Weights of a small transformer language model: 13 layers.
Each number is 128 + 24 x the weight over its row's rms, rounded and kept within 0 to 255. Layers, rows and columns count from 0. Numbers have three digits each. The size before them is the row's rms in percent of the matrix's.

# q: layer 10 attention query, 192x192, rms 0.117, rows 0-63, columns 96-191
# k: layer 10 attention key, 192x192, rms 0.118, rows 0-63, columns 96-191
# v: layer 10 attention value, 192x192, rms 0.115, rows 0-4, columns 96-191
# o: layer 10 attention output (transposed), 192x192, rms 0.0857, rows 0-4, columns 96-191
q0 076:156141100126132164117116139129131106116126097128118106102140123146130133131142120128104091180130149121145122190133150185116136144144110126097108174144145123156110144146133175190131112134118156132098126109085125145101114105125126163126103161112153089148148110141120144153151096102149158111
k0 081:125146113159122175123150157121151120104089103121083097080115102170123134120115113127097134136120121153108103116149130110156110120151165118147119141140056110137095102154129116154136134109105136112151123116108155164148100100096165146126107165143108143097143168097156127119130124159094174139
q1 071:101164081131151145161112119127125127152126084141133134141119101143117135172119123153096083190145161156124152134133140174154137101121089100102120118156157117132137137152149144157167110141151151105155096130110101127126134112129135135099147153122171101140144103104176112090113077109114145137
k1 077:135081081160171097113149157108122155161119138125137135106125102164151149133142136142086143124124171099115106132107129091149098139126123169130127109125133158115135101125138127129116144096119115069182107122086147132132137099120164117145122109132104134158124101112156161131153105164128162149
q2 098:104118146166139145145081098146123084136177135117136146183114095140148110135114107162169165140156164106101127122135097094121135151144138109133113124128130118105119145128177097081109115107133105130150109152170114116142096110109094143088153114072117129110071135165131157172100106112141120139
k2 066:136153140124112128152148095104112117107142119119174138145128137117125100139112106126158164108140151132114135125103129148117132127137162106115087143113103175132168144145132124118128110118123083169188122109130140131132149153111083095127135147152150179149108129116129129134070137122139103144
q3 086:108115146117098143095130129115142120127148163148157160099129157126150132098140098129136148127133165083154106167158142152104138141138066134148105131137153152065117128112112141120127148125127147114203124154096093132124103153110117128121175129124151139141082141147150106106105140114103135094
k3 075:146120144120091095136120056134140137111114105091127075150115119101167104169156110113142113096133087121089115111138145150133101103145120167122137146146158125138147153141142125135160078144141151176171109126126134157084074120131163142087121105140109097161128161130173127139153121096167118139
q4 083:139147140147129146187130116167114111139112125101129085134138092122113141153120095159104149122098142119125096118101142108179106143131146082130123112102147103134104146156176122159103105153136113115115114110141148169143104096139142120126089106162099124133108113182111148179131125127111113114
k4 077:153143158168133147116105130112158146122152139123153159133124101081134109132098165123111105138107107144059144153109126104097125131103137123149150121107131170195123131131087152137137164099123117130126162076130156119098123100168105150155147113176119097118105167157124149113104122086122125134
q5 099:134113102094150105128152118142101136123105093118094123141128139115143129136111176118133125112146097129138147135127104128130105090117149144127131097127109114172130111129095090111148118113106115139059122120145111088072149095161159106136107082181116133114212124065122103138170128121171123146
k5 077:143102164148129134126090113163133140168103132119194123085138100090127160147100120121091107125117109140177138119100131130138158131098124074102108118115113137149109139118132115155121111173146099163108141126134116102138129116115102080127109132102130139067162111156162134126154154120140141147
q6 090:136143095152138110148164176133108100120106097156103117054096127113122120137141141138102090118096123143129121123106160155108081122105106098133114135154075139127144141144083141158149108135123146156079161108095120130122140149126150147139132176164128149138124088104146146063133166141080135127
k6 085:129138121139111137110137098135119124128134168114083103153115125128133090113122118159145153097118151110119146151145095128136123137161160111151130143096115138103141134159151150095117111080147082151134153140140115111148137102144174144137127125176175101114154145124114111147143099087182140125
q7 129:119168166147090118137132113092139137097176132132159137114089143138147128124112084129193174139167167139127105142153127134082130137155116132132118138101099131064141153133160134098124118147154144101166115144124142153151090143095090131127159133096146149145083113137113122132100120144122124138
k7 067:135159107129128101107127203114116126122128169126108160104105161163101152108124166139145118090135123117147115134151171149112110150142144158125112134131131152153105117156089147131127167103135152166125131148103132150136140181152143165116147138164157121167098136121117101129134095132122107089
q8 094:151127124123146175155040126128140129164102132145083102135149067142124114153116120159105074168113146177089129157102120137151143137124116112122122156135151090113110132134152119163115120095105151128126113128097108126128170137140137129134078131138125077125141084191096155162126129116094110133
k8 107:122121157136133140119143168159168061177158145138132138145188139116113157131097113104081101144149137100148150144135123118159155123079109075149135138125148163133131138114109107137166108125156073149101110128135097141118088143110129116160143146088131142102127111154131162126164114167169112155
q9 089:132138142147127119149126096120130120094137186140120130140136127094130121107115144159132109179144133114120117147109149111132134122171131078125144136086157153108106137117086120109094121144115098134105106162132118105106082136135130137114124145095121152116118115145095138118170153136113071129
k9 097:081117128114120149102147146114094147127124099121079134093145175107124163146137121150115131104138174124149155124115121136122120149151149080136109158167100157113094123151173170131183115143149099119129105102162124160105125100146145115153134161142136173136151113136150140160156177111105159157
q10 151:160113112133170164130073121115133122160109104162108099142128098108125139097139167150098094156132103156130125109115129162153118114113149149145145128151132100118122135098105131170121096131113130165123123158088116172153134133116188130164088102160122063137167125128104140127109123140131149142
k10 135:134099158105119171120121158170150089174137127117137128146176121130157162137114146131079083138131112115152154133077116112146160118071132095128127102125111130096079102141135116171142130139137068145103090099144117117091115116150131104140137118098112139124120122144085140105186137167144100159
q11 116:138130115096111102099139118111114127104136153088162144128117155147135132152167099101160135112149181090119136100104106129098121141134120095087130134095096145120137110129133149090138141114136119115167118095147146098115115147086106144101168138100128149150085124123123132124160164108125118114
k11 125:113137108141126093122127115130135164088129114138165120153121180146145048117143096116177155082129118110098100125174143100118137145163134141092146129146105179140153158151128133096084144133119148105141141121132149127153158145109058150106116171124173150123098140151136111148103144107100128108
q12 094:109149168164094125166081107140120116127137124129155121107139122139144135112124069121102134121145113153105141075108128131141119098109120098120113121101114103150084100115113140132106136091132110133144127085133104138140145117155135126098121136123132069140092100156115131113108113132164132095
k12 094:122118097119118102125114190119083150157111119111123089143145098164137160148109112114145118115100131134078110132137121144122119132102149104119138138098126128103180118147128125141146133088125105147131092145126154175160108161118127114156128145115111109145094139132097142153158102102089142135
q13 119:114150166135106125119135116108133152085160150163149149122114153161146136133127114115206181104144152112115150097115114086099142134146132150133119152125094158136132131143167113067111174138133149081149154104165165119125111099110084140085160134115136172094105122113130096107132139110131148135
k13 105:140132071091126112165127083114081129144158103107108099087104119093134141167164147178148162126099153145140146144107118153110072164116127116124094145107157144149168113124133134098110154131097156103161133144139156128143141100134106133099098108142110125164125132108127119145104113061158158122
q14 120:116156100128096123117127133124128144107128147125181161112147149167134092125151073116148151130159184097147136125115123122103132138164119124095104168104074158112156116143147127098091175134124134109135138119144141096143124143123099112123198126112138147140100130124163137126109173124115094088
k14 090:122153130100127143158154109152097111091137097156098098070092126115142145149153140166142122147099134121125086125128146103136104131152114143136128098145172115164127135140170172100109169127149161125171183158163143119119127124123174105077100100152160129119150148101155107152093142073113136104
q15 090:141134154111168093144185132122117123132128113113100112108147171073135116100123115116104157094084122156124133116143065153138087099159110096159080138111138145137156068133134159167147114111152105117097135114135143109180133115086115104167132111127076124134121161123157141106127171125151126102
k15 119:169146116133113112146137102128062173124094084115099126107101138128150133138112132141109113100084103099124122149117142123115076118100133141153126122144105201147167166115100166087159125118143132142152144119125166134100161117105154090114110122164105131153166151081132103105157163101091112134
q16 096:137117119118155135142109117152158146142086157058111099161140081143106102129128147105124115106122109145111139165094101109212162139144114109103134115150128112154149142100145156123162137097133134159109128105143154128106140127160154147155084110142117136120152115104111124178108105088107136167
k16 122:133110120174140150130119090134152123140129122106134088171111127166101141131117144112100146143135119143132096151143143132127139101109152158153172123168127109130115136101099110179124125116173120149080156164081111140142096136120145122154099136127135122108123131135118177144156112133134139134
q17 092:116100090095145159134156137132132194132101140168145165137133126149093109107134124112112135094130123138111139091135153117101145073151120127142151136152112133138100088135160114158150114100131115166152127178113121106134103129134143153127110143156146141124128105125101160089087117136147139151
k17 093:134124079163152121112130153105094120140107067119116079150137173100152147134152133122131091118109142112121141123082131118174122164130149086111107149115122126160162147138106141149180113092094134123101129087137114135151124148103098105135114132098137153131176128140140099084141114087137092130
q18 093:136162149110131147115089126126114135132149134151158143101095137141147131108154066122121099140113158096094078082118141107119081122108133130071118116121161119098126148136154119141143164122141142084155109099115138149141132118108137107101151179070121128111101110133121143140154098107094116118
k18 128:099118098115116110164175136108113129120123121110154122111109157105128104115149121153134147123122129071135153116122124118098120148148128094116117130143133147162161138131168193126073176130092161093126145102155188089095133102117077133090134140130148146132119108118157143104126159097124120096
q19 087:124093128104188118158160114158121159103115124130095126119169142144137119126129105150127067143205120131142120150163155121105100152116112130110072140118165094108090103095109101110151114162134126167118147143170110102143151158129164123116077133121166122131142123101135114144151132130145159149
k19 103:092145128128105127118118125134095160134133152162118150114123156138146127110198116172118120147113107116164113121134154112150111144116113148164129127165121159164095137121103192157125133124113153081147146078120135166120159131122116165136123141120105125137131095147146111128132107133119118115
q20 085:128119143109154150086126073101102133129127124120157125152157120157092097148141106113116095126179091131133187123094116119105148139125132087112118147153128132125083158121148087137130129148122093122083151102143095137065072128113106145155103169103109143086123117088112139154141107123156120110
k20 098:141118146141161105140127149147146115174131156123098107157137116143136132129069143133144124164120139090113120123122132114095119155148135152095107166071122102128150133130126134119112138113151119119119138173141183124156122126143106111144117083127104113125079160094101143139105127123125120135
q21 097:128130119135135132143164121169162116150116103114140123141186110092104112137131108118127117096135109131122148117134127071150121091199164129110167084158114104151129170139124113110115137151155118143127118149146134127133130108162137144146148138155103157092111146129133160145178155165163126169
k21 094:148093094157150091114153158127089123146108147093098126110118112119147181135127156084109109150104147166131140136151151119153156140068136157135120113121144121134100136106092098107157128137143105100108134120156115116154147073127115132149117106100157105134123164096107111152111144117126101134
q22 095:138122101132163128120088150114098130133134148128099110145142120126123112135123164150097136134126115123125166156116137177135101130117122128165138131138144142135169099116139152140168100133124133139101159173101116145166139143130160089128138156106134086144164110137127129154124084138132110155
k22 089:082140134076131121144138107115196138090093107124133149119132115108147129072148125093111168134111122086148147116145103104069162105158094078073108119141112138128119104149118144140103145156128120151149103128128136107093084127096093123090161130143114162125099112172139138151142147151122144137
q23 096:126156158171108071136153173121119130114126093124123151153117128134144120116129120143161172142115153131122160116163088114114127177178123103151123108089121131095148135141120130101102151129140154104166102140122129120160144134148098099145149154104121158135134157154112133122121120133089096105
k23 105:114147140127097136152160132107132118147132126076173126110119125097171109136121110150109120143084152092121150106083112112103141160176131091057136128109135168139135141119146156112124121145115107098135097097153148114106122078114130132127150153142135133153139122146150151122141130115095082143
q24 086:129103120118151128117116103127118141140129088129082111136117097121109113157087095183121109171152154150146095105164104157144108139120089151173148121134107125127117123132108123119097108134104162139134134131103120148169153119130140142131117106113166095143168123161111146144110154102130111090
k24 095:099122200148110143114147136159128141137105121147120146154190091163141072129121109125161150110149113120092152111127126127142172160103127126075130134135136120125091123145164090166115125132147091114102096141132121097117123163120095123107152168096162155119119149142146138140180116133122172142
q25 087:102145128172125142135115136085086132102106153170073112132108117129111158130115118135114151109107097131172122123139156158128102122104097163176099118155100090147119121122116107104118118120166113125104131125091107126099104133160157144121152143086100122092145123129084151104118157159105084134
k25 120:104117178109109142124149119111163105136159142151168133158172122125139088102125111082130121095131140150076120135134117138121152146132147122128114125115106152086137133140137110166118120151169099127105141103161115120104081186122071140150146122088099142132127138172115124119161144164151117142
q26 103:112154122166135198126061119155133138151112122133154104138131112132103076137154170144123120121128090140114118113138102125181110116119112207152126128140141149122135122160159109139132133107161153120134139127160114146132161117114141115121095172092139098083114104114121094184116109062140190142
k26 107:156111171102139137108100152127134124133151087136139158160141118132146122117128128117118123128151132134110129140130127158098133156118123104162119117118164065108134136154150111125110128150173107176102137166112140110109098173147121104171149094089113140109132132123082153105129112161181117140
q27 086:114140154121142134126119128121103128151141104138141105108126148086147092093119126119158128155131133083115102098132137125130141138160142168129119089073120121135106118140113164140081147163149117129150146132122160131150154064152138066127114118120073136136133107120126107114165099091117124110
k27 105:096118105126111102142184160125079166129124145073150148140091138135082134142102107147143157130160138100092133156099117098111147159127085107102103122167162149136161179130132145106109179101098138119091106098140135104116128120130097133089137161102166117146130108123125087096114140145082117107
q28 129:096157119147099106121134120111114120095147103148182130097104149147186093113115076159119131131157176143115108154175133135090110160144129135098159168086091122103137119135151103134116125148089153122154117083136133126115125155140132124085164152103123144163099128171146128147147176097084100077
k28 076:143109140155115109135128146104081111134129137143130132167093132089093093130163165144086139119089113109110146101152174117182093123105156127109133150116153143115102143127173136162156132113151138141127142187123152154147128143151161149143153103113117099091118154142085104093137079131102097095
q29 092:149156097082098112160151177143109143125116112115128135085057158152136130102127088099116091089111117114150116153106118091144110141154115112114127121162141175127137131129171155132147145103121137114165131142119161130146092168118139103119138143126156105151111132142116101106093113104118181110
k29 092:109104086161150151125117159146120081135149130187097102126124093103136105136118185175120144137156153174140127101162136155150124143115076156162131109121165128127078139088134109142158116121160159111131154162107097151132113124149162125147112121139121074130134151108110150123096126143172161139
q30 092:171120118086147143148138142098119123147111123137149107097077179122120126147135133082151119124139164118122144148133124128153165085121132132146122136116123121093177086118106164126156136093107154103142127102122154104120162161073105152167156113118142147140106140074131113174118153100114133153
k30 110:097132127153098124156175110135163166138122160136148111142088157100158174122143137129117122099093124094152119120132124126147124156134099129099109116185123175122135118142121165140138152125094146111142119103139169107135121079140143137102145085127152147080173133141179108088111151134117119099
q31 099:115120159116134149132121134119153155117113146103139123138175159104115156097125157093125124129168119109119176108108134130144163097135112132103107165134146171137119120113072113097125112107094119142090131122156113084136144145093099116145125115177106115135076142137160089092135138123165154140
k31 115:135121098136133096153119095118123178112102088117141106103116144111149132129176120180113142122147128103170103146144143119129110110140129077126152108081114146124152114144150172135124188135099141118177117130173126135126172083122107116099139088121140141157119135126140128123128144057125152120
q32 070:095151158179128108122118116083108119157117134121132172123139136165155121076083138152121157124068140136160111159157126118162106142119133112107135101165138102133122127143150125147134130103141116120169101103156069112131107084171134058112111126151146137149142140142147146132102145129126150104
k32 076:131118162132139126112142134116135138137151110146145185165119123077155128106089113122141112092142100138136138099136117094127148128125125151180132133159164116108166158139111139128127123143166099118150109136119167097120125150173134184120093144106169150095113124156110171132143156096127069106
q33 079:143153149108147130103146145095149135179127110127150158097169098162131098143109146145149130153114174123134132127140149128074108119178152116152121111133152163123122122129123110125050132129131131148149090091129100133123119164188111126139072106139127120129156136149114124127142118134172135062
k33 085:112126121093171141104142143148106147157125144110134141171133099104179155129122137113112163111104127139101120100142136144092130172103128133129090121151173143126152107125155124142118172093136120118131140156119147095126101131091143122143134097166081153164091157139095144136125120087146071125
q34 080:102168085098152078105142157125146098139111134133119094147124120119144165160118117123126139107117147113087115132151126119134132126153118111139129109132148093092119159134152129138105088154116142109118116142101131163124151116093116110107140124135132144117176162182078096135110114088129183135
k34 071:135166168121113157113121155149141186132112111125142142118134108095172065147130124114109154084125179138109152105150150122159138067110119150149114105145067144117129143130124121110117075177111092131142152103147145134118115097138131134149135135153143126151106191075118109127104143150116089113
q35 085:126135132106123120131131101124121140116120137112171117067117130098153196145136115107116137152084118132144135100118146161173115098163126085132121144132114134106117205156122155140104095132150082130136108095098147136126126156105133112167147105153114130140134132144122102112127180149074106135
k35 068:116172112080117123113166137083131118103114125179120123125091110148160081139125130147144104137145196150118133162113121096118074161159129144148086097147107103141153122128119168127113121126127128100125106091112124130070119107175134154142115143145111132104123175121137140134128176111163119139
q36 086:148132127090145139159125110160133122167088108098096100185145109135108127158107146106096159129144100162093120155106147112153134118131154151150149144140135079174132112106133122146117129124135141128093159141098119131109171072145132132113093103150111144112167106164129132165169095123150116115
k36 084:106107173166167114094123153148132122155111139129140136091122131142126148146122133156093108161148121093169140140115149111121168121079127106106143130116086137112110151090102113155143111145097097117085130107077076140142152175112091100099131163096095145096144144095156136125126138116115125157
q37 095:108113119168108102125135171134132117104135123151130149121144164142169077110110122124153141096136117075169127151181116134060136168129099155137138118105147175142123102148126134110113130167125130119113149154170092112121112130114108156143169174135132132126109172088172125087114145149139132125
k37 078:111169115161110086141099117157092170114105121128139121088086124144146106139155138113147107108122159125129098107150114116155111117159150157119130149149114168109148146154140149093153074155101137130167152158124150145134119132139173148106138124129161113157142161136168099121104120138145133123
q38 083:147139125108140140133099144177137124101139094102101088144170103123101121133151137163126150086124119123111129139107160133158119150168121141109115144098131150120157149103178109138130109151160145136093137078147134150084147120091148137108113131157109122139104126100077147133160107127081070149
k38 091:117121179119155117116184168125133114124181125165126176139147139155155125143154125121154138066092118141153133113119128087119159156098121167127117080132097154108108116146151121119144083094106143079173134067103141131123110147144118091123140107078108163158148173167092151130134107154150145139
q39 152:140121111110154151145116099141123108167110114128087111152118115089097179109132145123094105163099138137106131126101128138160153084117137116137139107157159094149118122126087144153137089096118121167117110140097130136153143119148142130142093082181111091132161115148108118138127125145120142144
k39 080:119120128118132154114150139142181088143145150110127154162166143121100165155094124130094108154141087102160176135119126099096176138117128091103108116135130146118075114127113126126148146131153100114124103090096095137136125137116127084138128103100124161105106093164119180137148128159155119134
q40 081:151132106088141096140155106109080141142125107098130136110120154158127187179126125120131167089152093154125143146127112127142111116124163102148076139141111120129167124113126165105135178140152161136086102149170135128118140106132148125150121117122150122176169118102148110125205176130129112096
k40 078:099155134115112149114081128141141152152113099159140146125169133088115126109161068124121107139108121134150108130121130113083121152165107129113144108159101154102111083127160140141148135150130125106172144092140133154140082158094161107120126141159136137116110147192161146123102138158105195108
q41 088:162123141099121099125101142086104134146124100154132121127142115121141170146134146165111114153126162125123100141126127146117117103126161116082133078124084107112169152118141129110143147127135162114121119100076144117140138146115126130109114134135127108158155079138118147158166167107069090116
k41 124:122114138099134150097147177122134081173148122160126152116140085127119139080161141102109122162117158140123117123132134090120173112114096146120106130147121133123067124109141125188131110123101095128110113094093083139109090145110140150138169166073148131106138100159099148131146134177107133123
q42 130:174142146085175142145079119149144130169102108124083105145150103103116145152135124126083072132139109163151150123064129150144120106144134071129137110116136104129146099121092120141138079098120112140130110104109111154149151108135127124135111093147124099122124101125099127144149118140132133155
k42 092:156136165083146123147115138136148147138116139124156110167166133120101130141144116062129141093142152111089148128151107094120164127094147087086117134118068145111103159114110108163106118158128110144087107141120142093108134182103088130118149135098121142141104082103150151143175154165124113142
q43 119:099138150129110113124187120125104135141132142104167147118116155151141067132117115131160163101147104085145094127125129087121127119151116132112136105132120166118095103146127084093136154155160086127129127119172127112079126111111089142114133131130130160120098128127180125119120150155156108123
k43 106:127159058128100078152174105117089136116117126125112119124098162123172142132151147136177138155125134109126135107132130116158097152129113147115104153121152109127159126112132151101138154122114186131148125132142164136148159079124124120109124135140133115162147158122127109150071130063111136123
q44 105:080170121152104080139158163109122135122118102135138120091081117106151118170097108164134144112104177145119090117145158125132106137155106122150128194133112119147148138130139150132121139133144152097192115125097160132077154145189144142111132141110137144134096169145132143098098150125134110102
k44 125:116137107116150145121192142116091102149141130105136088086112147119137107154133139154142164117081142090111113110117124094154110165123135125086149122147108148137129123146175170088126153109116134061169135099184161113117141099133083116084139121122123125152146129119138114110105099085114126091
q45 106:136124113182195156161120115151126136147125107147104099121147138158147109128140130161140145173126084120109127114158191140187131159119100122106149098097165144107121157120148107150122099178150126131079132117155125143121118130129151127111082134116167115109129129073111158185138105169098168140
k45 110:109095174141122130123079176162087112176110124128121092142145062094159162138125143112090119116147147116118133154105133119119163114124117143134122116106157097134087169127107140161129137116120126164110096138103113123079088153142170139181136132126140118133109101147108158126145119156105134161
q46 113:095146124136134120121149110164144107140163144139143149129153100171115080116097122145147131089131084122130124110134143121107087129103140139135129096135132142149122108138151090121140139142149111138109134142150132117107072120142149120103104167118105142094098140123114165161178089118143097121
k46 080:125105125082078107180130151124104140177133086122093129129092130089172133126135117134123101136156158140102129101109119113163094128067139110144104140155156114144169128105166144161099125135095126094113122162104091140166134100099164144156102142112144124130112132124096119096123126141111137141
q47 096:097159123184130101141126091138124117101148137128148156131147100120160109102092084158164147121090131118099109094152155120098112171117107111109168122137136085124152147143118115113083134121139150123123130148162138116085108122139102117113164128093127109132085150159115126124135133125098136111
k47 105:123175089086131142136163143094105146127130103117136082109113171106167101166132119120112142112096118129136109103129124153110082124121101086114138137104127162125179141140174159095150163143144143114161105111140146124132132130110104080127126177148119133135157119123185128103118132092103109101
q48 093:136115090102176155138122122166150152149112162128153116122110137127124156127150149125135114140140119129106130157135134131136116149146107120128128125129142166180113073115135138125130125124096103150114146140135160133155114091116158158118116118145142124128109162149130136158067125120181144125
k48 098:129134099093096158136101133110124159141116087137101135088130158101073115112124129156112077132154145167117155121143138173106127136099113129140101138163184143147147111140111153150148166105109149110127155139167102167129141127162125134095135073141143114144161123166148137095115132126163160098
q49 083:124154132119115118134134098117171114095139090103084102137094148135076159148134077161129136116137141176094120133128118124111147176108122130100105132139095101128102175131150107118125156127103169098153098144109129149135139105161110150125117133085121115103148125107134140155151134143126111122
k49 097:113102153098132114147144162119101096152130124128175161131127168104125072159149130136107143069124090118131126121080128135151149138122115137141097101118082135107136116133142099145080107134124104140105142133147144127141162124145063118131158123114160143133113152188173156133106156145138147132
q50 094:129126114111144112139149144151115115145126116091149118142127109126108142140109164115091128121132102108131137187139118133115148162104085111126084130173148153149147155158131179098112136087118114117115132127126166128168134128146126126134151098114135098137143166118142120171118092072145132147
k50 109:145110128140133176171112071144129154152126114103099130106107109109088143153101146165149146167121126141137125131139112139105106104154085127170136113163138110128107080129121109122090143128145158124149172142143110159143165124141181108107096149151132097116124170110138143156109132085185159121
q51 092:133127160158111107099116115105121107157128115151124123121162093128144151136109154131106110144120114122138121116133169168117108158090160118132101147150084099105116162143127073105128099135137135163111119124102127120106124108184159099156114108139101130144138111094092131133178121122097089112
k51 106:133133177120112119125101132153174120149170161145139157168174146177107101103091100080156163113161158126131139103121135116115125113126146141146120115106086114152114120143131152136112149143103103148128141129132113110117072135125107161153161133070152167109107105119104174104155129165125099107
q52 105:141177102080142121132142126126139138047155110126097139150107094180134116104148081113153185099135121156123126136153141146136101169093153149136119149154136105142142138130143131108122146140123120098164128137160129136149106132132141109119161138093087118096115152145101141152081131109126094097
k52 093:145146126144117107163137091130132117114158136119183102130103120109161102162136117137139125143084121146148120076106130130085119121135134127117142115097146124130109113145139113154076156103168144111109137169133153114131150112125086103091117090124107129132090165139121122139098124124168146126
q53 095:167082116142114153143121110133165128146076147166130121097110123090113118083140156115108097142122169123130115123135102132138154112172098127139137137157099149156152148115107147124201113135107130171119166120144129147185137160105162121105122110147161135137142154160171079108076137135146099124
k53 104:122119161126130144125128169168118088105118127191121130140117104136148105127128133105143103116152109137148137120156115123112175121095136139153108148114118089096111141135151091166152130112145088160125145157101099138097105157124165126143163123103135118127131142137106131108162133165134146139
q54 099:118112098099147124098174132153077134135121133105130105184122131143101169152128133112093114124123112109130156104133148120094130129089133148138145123147169119132151119123113125132137089169153134132133112146147128170097109118149177170114130132119101102138186142132115111133131078125164178193
k54 106:145098110130158178111074073109167128169137087113138149131128127149113131101148118143128171146104129165140133080148139157133114128151118173123160109144129113129140124118121111133142079166114132160083129113106087141143107126162142128098118121107105131158105136097126169158109153138134112125
q55 098:123100150144152117134125154167176137129131136105132135143200116155126109113147128072157139092113081088134111121135094092114128113167108124090175138142141121101121124100120128147124136140102105145110118151147112111081098128144137148135119119133108128116109108132134122169174152158124083158
k55 101:132128086125082124148156144117080110119136141112087114149124160125129112169150113125143105080141136122137112122124161129178131151105118129121137135160128099152113097128116155103089119101109134136160120064141128123112157133135134164127097152115103154113108096088116141140165097089128102121
q56 098:115111125162137119151110125150110082111136078109135148113184117116184111116146115122113089116107122156091127156164124144149098164107119102137135118095148082164100127126150121154097130141107083154102119138152149096104129128122130089158093135116116137120095125090153127119170146132170166146
k56 106:144129093133163096143150173106107178111135081103130138098153162130105142114101071141135138114113083117090127152100133109093065122146126098144148145150082139134156116128145143116126131165116165146146136092161117151124125097153145123140153165104102143172078132111111122098170160114073092105
q57 101:154149110124138155105132109136122128117151144137146155126151115163111094142148120143108181145107114161126101117114115155109139115074153140155147086121117129110119134122101121160102141195134084132078108103116100144080129144155149125146104155105080108128133164130102136145160142156130124137
k57 091:146152154145107105137108115106142158117129105096127121135132100108104149147092087075176096125130132112137137099108159100124151164106137082105121117133125117159126153137109135146148120089142130113074126119141124132155147141128129177098111111116135107126100072134113082160165138139092112145
q58 081:088122163082115131131148103102092122130129149114194145137083186100141112122138106129095087122137176118128135156118097133140149162131141104101155130127146093167154114108150100097115088116118145117123149117110137105162123082085079110112107116160159148109145098150127115120101112106129163117
k58 107:159120071138166135154145113134109140163099130129116085116121139136121148158137159151120134152116104136135143100108112146163080118128106145140120158121139113135125126125151137092143154117146181110116136143097152126174157120131164090140134141131115093118184141146137131090085087121153152092
q59 112:131138121141079111148155183146145159145128151134125134126133112157150145137124106092123159099169127142107129129110105137129135101156085099153063132107115170131158142126126152120125149088113170094151121097111163140169160154097130102121139113159155140186083133158120117122148143138141167120
k59 112:120147109130088114159138134125137143151159075158114126076118163125157120123140118154157183096123139100163149132116135125136108129131103146111140148137166188103136136123188152098131139128151148125181120081149127108096129105079138118126112111139154124122143128137117121134110104079083144126
q60 086:128096080106119148123112134112137156177084133132098119176110148123115157156167145129114120093113097115139096127140091159196140125148112119103123123139119134135140117135101113117117103152109113119116123120101161125143149117174126160143130131166092117130178177131191107133124116125143133166
k60 113:129085130159124163124132141132150118143139158141138098151136094117113118130110174110103098150123120147124122116143152128153169153101116186140145119113153090155092129101102127144136119114164097164120159154107122137149126126155172151127105091139143129081134168120085149127104082157140158137
q61 110:148136073103174145118145147157089084121126139119119109156108105119112168145112167113100135128116116136096112174137133165177139118074104142136113150170148132153149130138113139149129071100164153151098145160115169086106143120144150157146130137146133088133121156124128159163113153123131124163
k61 109:140130150135104179114097100113192125153119139139111111164113129135118132112133170105110132124135099184134161141158107120109135108105119182202163104121145101133108116137088084139135099155115090131109157148103116130134092156159120113155156115144090144107123122145092151155103116132157125133
q62 087:113105158065124097122126145105144134140133146133139113071139140095116129167164122119074105108168094092151103143090093121147162106120095101104131139130117154118138161147109117118145124144096088127103105112120125138089113101153140106137113148134118155118143118143171098083087143113135139138
k62 100:128115105129148132132138092138109125122140143175087121088108132173135166131144161160143103127146092135116150131142170103118081142119132165124129102143116106102122142117119151135138137104098154147167159165099098108143097115119192126089079082156119089135121162093112150114104112098152133113
q63 091:124167113154175134125096153098085107164129081120054134159095096151140115113102155156150162116127113175130099099108093174137129128083133162155101145151168137142141167168116101115112091130152135124102119122134093146125092112128169147149114131111126088070137122147133106101136121116135089093
k63 092:123109166136098123135171110146205135157129136125156130132137150164155105114137097089164113144124140122148137105141125096100140138135131138101170119156111140098096142157124131135082099142125086113128130114123140106100130184153107124100180113092122155086099124097128149116147158167155129107
v0 111:135134118135116142108108114117152137149113102120081127104109108126118128121100154113121122099100119110123145131072101141147105150107105144120141119106146115181134134102133154157117117078105150123107151112128128096108145131108118117150145120108108134089153124106105138141133164106180127100
o0 087:144145097122125150146134160124148128099108112129098155153118127131090131122146255135149154151156096141148132153126158133117180124083151126120152113122119103110153145133127130152138163137136130116134104140151107110124143145102136123160155135075118138074159134082140094119165137104132146122
v1 093:113127171148103140119111138127122102100159125182129055134150140109157151129140122098106118133144147100081123117099082160158130136159107101111099113165101102116111165117126132138098147160153145127168116131108166124134144093160125111135099120075089125148128141079146131187162104141133108144
o1 086:138095179127142084121108086139103129125153114111114137155117135079182125121157111104117096143108171116134111106136085127133120116104126137122100160161110136144090171139107124156138129123112130118139140177157151167137120101125120123099094126152128120151147116087138137113165155120110111119
v2 090:103115130124126108148119104091086157159090135139151129115115138104135144092100137125127117098098117092118135129127163082143130109157112154104138134138115135094112122147135144120113141150176103106099098126137152091155171095155133124088172094141153109086147149137128101054151140120129137128
o2 085:140109133109134145147136104139125146156130127152117128112118132151096152123128000102157119146166131113130115149129151154120128096126120125123158104116149140095114108142118129135130122123117151106152129149134130140115116132091113120125116144135145115102096126136133145123139090139132174127
v3 089:131126106155101114147156077146148151109071117150174139142154107129179131173096128136140135119087121132122102133137137161080176157116131116134161137136141128096153124153142116146183126143133171155093105132166160135093150128097116080142169109126163107150145108106144142137130152143099134108
o3 092:124114142125120097100146125154114110140121148112157103114134119111116139135110140096167153114146119131149120158121120135123170095102131104106087154138123150137115175123165124128152123094124137185171166095172105142095134099134122145143144123132132134199092113115109130145125119141124138132
v4 104:101122150119092164137087139116158134086144109149109157123138136131143122115115111162133136152086170105115177080126101095098115161138124148097121150151137130141109142113136109161114134092137113143116112145155164154125133094154134108151108108104107105114174113160119157184106126124156129099
o4 094:142133138108127089136115128103162121087133120107149138125136084113143185105152142134159131104135108150122125144129170126152159154111185147124148148162129085153114118135101125108167120127159121133123140109161112154142133083172102130144137121114166081139155098084124105126151151166108102127